{
  "norm_eps": 1e-05,
  "positions": "rope",
  "rope_fraction": 0.75,
  "init_std_qkv": 0.051,
  "init_std_up": 0.051,
  "weight_decay": 0.011,
  "decay_fraction": 0.923,
  "batch_tokens": 32768,
  "seq_len": 2048,
  "dataset": "wikipedia_en"
}
Each number is 128 + 24 x the weight over its row's rms, rounded and kept within 0 to 255. Layers, rows and columns count from 0. The size above them is the row's rms in percent of the matrix's.

# layer 6 MLP down (transposed), 384x96, rms 0.183, rows 320-330, columns 0-95
size [ 95  92  93 106  97 104 102  92 104 108  91]
[[ 83 110 135 132  86 170 123 109 115 143 114 140 128 108 125 165  90 143 139 124 114 135 156 170  76 111 115 126 107 134  85  92 148 157 151 158  93 117 179 130 139  93 147 127 124 158 119  95 132 135  91 110  78 109 108 140 165 152 124 165 150 129  74 113 105 113 116 135 124 113 136  88 101 126 123 156 114 131 110 112 144 165 113  94 123 109 144 127 128 112  92  97 122 152 155 122]
 [154 138 151 119 137 145 115  87 143 153 115 187 145 114 122 153  95 163 130 141 139 110 137 158 104 136 119 120 154 135 134 158  97 116 148 112 173 131 124 115 151 143 131 135 127  97 125 127 126 119  93 144 129 115 143 165  58 112 131 139 162 135 157  75 131 148 119 119 134 144 139 120 148 152 131 120 102 198 126 147 148 159 142 127  90 153 140 135 138 184 167 161 145  87 127 102]
 [124 123  94  92 154 115 154 140 115 102 110 162  79 122 141 123 105 132 144 122 133  50 154 107  93 137  92 146 157 133 112  91 128 144 118 126 151  95  94 160 131 128 153 117 115 150 118 133 153 130 103 126 105 101 113 148 143 132 141 156 159 121 111 104 161 134 143  89 118 114 107 124 153  95  90 172 127  99 141 116 149 117 105 109 106 131 161 168 142 112 143 169  92  98 128  84]
 [123 107 141  95 136 131 109 122  95 125 132  97 189 160 109 141 108 109 156 144 115 127  92 139 109  97 120  95 123 105 111 107 112  99  95 160  99  85 118 120 113 128 176 178 124 138 124 111 186 140 120 131 120 131  92 116 131  89 109 160 145 171  92 130 131 143 186 144 164  71 129 120 140 139 142 108 132 117 116 111  96 166 136 144 144 136 147 142 104 113 120 121 136 114 137 100]
 [141 117 153 127 122 105 174 141 150  84  97 111 165 135 153 125 116 111 170 129 136  95 148 102 178 167  94 112 130 105 168 181 142 122 151 149  93 160 147 146 173 121 139 121 112 113 145 172 121 140 129 138 171 130 130  91 152 106 136 138 177 153 115 159 132  84 150 125  87 125 128 136 137 128 162 139 121 151 135 155 129 103 108 120 129 126 123 160 114 124 166 114 115 167 134 109]
 [135 173 144 120 170 154  76 138 150 151 153 129 132 120 138 140 160  95 149 148 165  87 131 112 141 144 137 105  99 112 106 127 112 161 112 147 152  94 103 118 133 105 131 117 133 160 105 105 127 131 116 165 101 131 110 116 138 143 114 156 121  97 102 128 157 119  88 146 124 161 118 136 116 107  86 107 144 132 160 139 141 179  82  93  91 165 162 112 119 106  98 126 138 118 101  73]
 [104 147 116 125 123 123 110 105 115 173 151 139 148 132 125 138 125 167 131 116 141 128 129 130 114 166 121 159  85 129 117 105 168 107 137 118 139 181 118 141 107 151 120 156 134 160 115 154  65 144 162 115 141 177 139 131  38  70 100 126 164 151 102 176 156 135 146 126 139 160 138 157 114 138 150 147 128 108 139 119 136 122 149 110 105 138 113 121 119 109 123 104 141 138 144 135]
 [144 126 101 111 119 150 124 104 154 108  82 133 137  62 142 185 154 105 107  93 136 131 111 113 178 136 153 141 130 137 120 136 132 123 153 147 142  90  78 140 112 137 104 150 115 121 113 125 107 176 134 126 130 122 118 100 110 142 102 106  97 134 121 141 145 118 115 118 142 144 106 150 124 155 153 157 120 182 197 131 155 122 137 117 146 148 154 131 142 150 104  84 149  78 127 111]
 [118 137 113 173 153  90 157 136 138 111 142 162 178 118 135 174 131 133 155 165 120 137 125 142 119 161 129 137 168 111 122 119 130  72 145 109 129 133 127 125 123 140 131 133 135 119 132 154  93 136 135 138 149 168  82 150  95 132 153 122 127 105 144 134  77 150 135 116 112 109 122 114 162 125 162 128  71 118 114  74 138 137 148 105 138 101 123 106 128 134 171 119 164 148 197 144]
 [120 119 114 113 104 128 116 122 125 143  75  88 129 127 107 120 149 117 142 177 121 125 147 111 169 133 105 150 123 128 123 149 116 131 172 175 138 104 116 130 123 122 142 156 130  98 101 130  96 177 159 156  88 128 138 130  68 123 137  86 120 122 140 108 117 124  87 181 114  96 148 146 148 153 128 144  92 153 121 107 118 164 175 128  62 139 122 153 139 132 121 126 120 110 150  99]
 [126  94 183 108 135 106 118 142 172 156 136  92 139 110 111 123 112 114 137 175 127 121 125 178 163 161 119 190 112 138 162 136 143 129 150 116 108 110 154 128 158 210 156 109 125 147 133 113 109 121 150 134 129 100 156 128 145 146 145 131 114 152 105 137 169 147 117 154 149 100 131 127 100 145 138 122 115 163 159 113 152 152 141 108  97 113 155 154 138 118 106 132 155  86 125 137]]
# layer 6 MLP gate, 384x96, rms 0.358, rows 321-331, columns 0-95
size [ 92  98 108 101  98 102  90  97  99  93  96]
[[137 113  76 135 139 125 125 125 143 156 111 144  63 136 105  95 167 145 143 102 114 147  95 114 163 154 111  94 154 140 138  99 145 140 114 151  89 114 121 163 144 102 130 156 185 126 168 129 150 119 105 142 147 156 124 179 132  88 180 142  94 131 113 130 116 145 124 136 101  93 126 103 119 113 150 115 102 159  98 124 154 143 146 117 130 124  96 171 130 131 106 106 128 120 139  94]
 [137 152 105 153  99 131  89 141 128  92 129 111 107 125  70  93 135 154 139 106 106 145 149  99 128 132 137  90 149 148  99  97 116 131 167  85 115  85 107 136  69 109 144 115 118 107 144 105 154 107 141  81 144 105 113 106 143 132 138 154 116 161 149 116 138 120 108 118 136 148  93 137 108 128 165 105 180 161 135 156 123 162 107 133  98 127 130 114 126 142 109 105 110 104 154  77]
 [123 136 127 170 122 123 147 135 143 132 129 116  92 163 131  84 131 197 100  96 128 112 135  88 157 155 130  95 139 132 152 129 138 127 100 128 138 110 110  93  63 118 118  68  84 124 119 135 130 109 104 148 130 146 125  98 121 100 108 150 121 133 142 136 104 115 157 132  91 116 130 148 120 128 150 122 132 169 154 184 112 109 119 123 139 148 157  80 119 136 135 116 124 140 104  70]
 [ 61 150 100 134 118 105 162 161 105 115 127 109 183 143 115 119  96 133  88 109 159 129 156  89 185 162 122 122 144 125 115 156 122 111 128 109 116 127 121 167 141 120 100  91 108 109 103 140  82 126 114 113 169 139 137 151 146 133 127 143 110 121 144 112 127 113 128 138 113 142 114 129 133 153 116 133 125  87 127 176 109 156 153 107 140 131 123 172  96 160 151 165 139 182 149 124]
 [134 143 168 108 137 160 133 130 153 129 135 115 126 131 153  91 142 108 121 117 135 138 128 126 161  79 144 121 115 111 111 158 105 135 112 120 158 123 151 133 106 135 119 134 144 136 113 137  93 178 111 122 178 152 118  97  97  74 105 157 133  82 122 126 182 117 106 143 157  94 111 144 131  90 161 131 142  95 138 166 131 161 127 102 203 130 145 142  96 136 126 130 118 156 129  82]
 [ 90  81 128  96 105 108 129 183 163 150 130 150 129 133 132 142  87 108 148 133 134 138 137 125 104 116 116 130 133 185 168 131 120 123 128 114 139 162 128 139  86 106 137 151 106 121 104 150 101 148 149 109 116 172 137 107 120 115 137 144 132 146  97 110 106  94 151  97 156 151 159 182 140 157  87 130 140 101 125 130 101 119 131 116 127  95 144 126 127 135 129  97 170 177 108 183]
 [138 113 144 124  81 134 117 103  90 141 196 124 137 114 148 128 167 143 158 143 187 115 116 118 155 124 112 116 144 109 119 134 156 112 136 170 167 120 148 105 160 122 103 120 161  81 127 153 149 140 163 117 144 126 102 171 121 109 136 164 134  82 170 113 169 116 143  92 139 126 141 113 123 143 137 107 165 125 100 169 148 121 116 172 127 119 163 146 106 150 150 112 138 128 118 124]
 [167 102 142 110 141 107 129 116 148 128 112 108  77 115 116  88 142 137 105 150 105  58 112 108 133 123 143 137 105 122 141 118  98  82 116 119 138  96 140 137 109 129 135 135 108 154  91 146 105 107  79 160 116  93 126 141 138 141 119 146 136 112 141 126 113 138  54 154 123 143  94 135 163 141 148 160 128 154 129 146 131 165 159 103 154  89  92 137 154 152 125 143 140 120  85  98]
 [135 180 130 138 109 116 121 138  98 119 178 117 152 149  99 137 133  77 119 112 172  99 126 125 135 138 153 119 145 133 153 102 148 112 163 152 134 106 126 130 114 141 166 119 143  98 115 108  83 120  86 137  86 122 125 161 113 114  87 110 111 119 160 128 113 117 110 149 137  77 116 150 123 194 115 185 120 114 127  99 142 137 147 122 121 115 143 140 141 145 190 129 126 146 165 147]
 [156 155 129 138 112 155 123 108 120 135 103  77 134 137 131  78 160 133 133 143 159  77  87 102 151 154 116 132 130 130 101 153 144 114 106 165 149  99 157 155 146 164 132 129 120 133 107 109  99 129 149 180 123 154 140 151 117 124 151  82 109 139 105 113 150 146 162 125 153 150 162 158 162 137 171 120 135 176 139 107 113 149 126 131 133 180 117 137 103 146 117 168 153 134 116  94]
 [130 135 146 125 151 120 122 117 107  73 132  99 136 162  83 129 131 120 130 100 121 144 152 145 110 156 122 107 125 112 143 153 102 124 117 160 125 134 160 138 132 124  91 109  69 137 120 114 114  84 148  75 142 148 139 123 157 132 125 145 145 162 121 160 112 147  98  77 104 141 191 151 107 139 147  85 114 107 103 153 125 126  78 154 129 106 137 112 154 151  75 118 126  99 141 147]]
# layer 6 MLP up, 384x96, rms 0.38, rows 321-331, columns 0-95
size [ 92  97 104  94 106 101  93 105 101  90  83]
[[132 114  91 132 148 123 126  85  92 180 108 192 105 131 125 120 130 100 108 130 128 147 122 125 161 125 127 136 119 166 120 156 111 139 131 119 129 107 116 115 154 100 170  95 173  98 112 115 190 131 128 118 133 153 141 102  77  64 150  81 111 113 123 148 174 121 132 112 119 100 117  86 137 108 164 144 129 151 116 112 130 169 148 139 143 148 142 127 154 120 136 128 124 114 123 112]
 [114 153 135 142  71 150 122 148 138 149 103 112 127  81 104  83 153 131 139 116 117 100 119 105 110 129 136 155 125 109  88 190  98  95 126 129 151 128 192 155 155 144 138 140 131 117 135 105 148 107 119 138 119 151  83 114 121 134 132 135 108 146 143 128 105  82 145 115 154 174 147 150 130 122 140 129  94  80 140 150  99 129 143 108 151 170 103  85  90 139 115 134 104 147 139 137]
 [133  82 112 142 122 135 108 162 125 153 117 146 101 138 134 126 135 116 141 150 121 133 139  66 152 128 146 163 126 109 113 119 124 124 111  92 116 149  86 165 168 142 119 177 148 158 118 113 168 124  92 120 130 120 135 163 161 119 146 154 144 159 100 160 114 169 108 147 176  88 134 122 148 108 120 152 121  86 124 104 107 150 160  98 137 159  82 151 145 108 136 138 126  76 125 140]
 [187  85 144  96 136 116 162 115 103 111 141 141 130 104 143 118 193 132 143 104 123 115 112 114 114 121 124 120 143 159 164 116 101 121 136 134 138 100 112  98 140  97 117 167 164  99 148 128 139 133 109 145  99 132 139 142 102 130  90 120 132 153 130 160 106  87 177 118  63 125 107 136 125 117 105 138 124 153 153  96 102 155 136  80 143 142 122  74 149 108 124 124 127 151 104 100]
 [114 125 106  98 100 142 116 150 127 111 137 142 132 123 136 152 137 125 186 145 138 132 110  88 115 169 106 121 104 109 132 151 157  96 165 129 168 148 141  35 119 111 130 140 103 103 135 167 138 161 146 136 120 150 100 132 132 134 120 108 123 158 105 142 152 125  96 134 104 175 106 102 146 134  73 173 126 144 128 120 111 148 111 138 117  88 117 177 109 115 125 141  99 128 130 104]
 [ 83 125 129 135 138 148 133 142 157 119 115 113 135 118 138 130 120 120 153 177 168 114 162 150 148 107 100 134 177 148 129 137 105  81 146 111 150 144 137 123 136 121 111 138 113 105  97 161 115 115 161  94 147 100 168 141 115 120 138 116 161 170 109 143 136  83 109 132 164 124 140 133 175 128 104 171 158 160 137 129 116 149 131  91 109 108  94  99 119 132 140 131 214 128 122 128]
 [122 112 103 123  93  96 143 166 158  74 110 131 141 106 117 182  90 123  89 149  83 130 110 124 111 144 181 114 130 123 132 115 128 121 157  77 141 145 154 149 139 132 142 121 100 156 165 155 101 156 107 134 150 113 140 131 147 163 112  97 102 125  94 138 124 124 139 126 124 173 118 147 131 135  96 125  96 120 148 123 132 136 140 175 159 122 186 126 139 117 111  80 129 135 162 107]
 [ 99  69 184 141  94 136 141 166 113  98 156 101  93 112  94 133 146 135  93 150 115 115 112 170  88 140 124  99  85  98 135 137 150 141 138 143 132 102  92 150 157  99 136 120 122 138 120 120 116 142 103 144 135 114 105 115 124  86 143 150 166 161 151 140 140 109 103 100 155 124 119 135 164 147 141 106 107 124 151 120 129 132 142  89  93 153 125 101 194 137 114 138 145 121 100 121]
 [133 138 170 142 114 110 105 123 152 137 120 131 135 109 135 140 125 111 137 134 135  85 128 165 118 141 130 105 139 110  74 101 126 124 147 157 154 143  95 133 148 146 131 146 107 153 166 117 136 178 136 115 125 127  78 138 146 109 166 151 142 185  96  87 105 125  76 138 114 127 119 127 184 137 146 123 104 131 140  67 141 138 167 151 119 135 143 164 171 106 145 119 148 137 130  80]
 [133 104  77 126 111 148 135 125 130 118 122 150  96 126 149 119 123 153 107 172 150 171 105 133 154 128 161 104 169 110 153 151 121 139 118  82 114  95 181 124  92 105 139 130  88  80 129 109 154 155 186 114 131 146 125 113 136 117 181 103 126 141 134 136 107 123 139 142 125 162 101 104 153 111 107 141  99 145 112 136 129 122 102 144 134 106  90 128 123  70 135  82 113 138 101 136]
 [107 127  75 126  74 147 148 112 115 105 152 166  87 118 133 143 165 126 129 131 189 130 119 100 147 123 141 121 150 130 102 156 112 139 132 119 138 102 126 163 140 137 107 127 134 133 108 105  69 142 131 133 171 102  90 161  79 176 151 103 122 156 164 118 130 104 148 172 138 160 146 102 184 105 154 128 141 106 145 114 135 127 105 121 124 149 121 120 147 112 149 116 137 112 100 132]]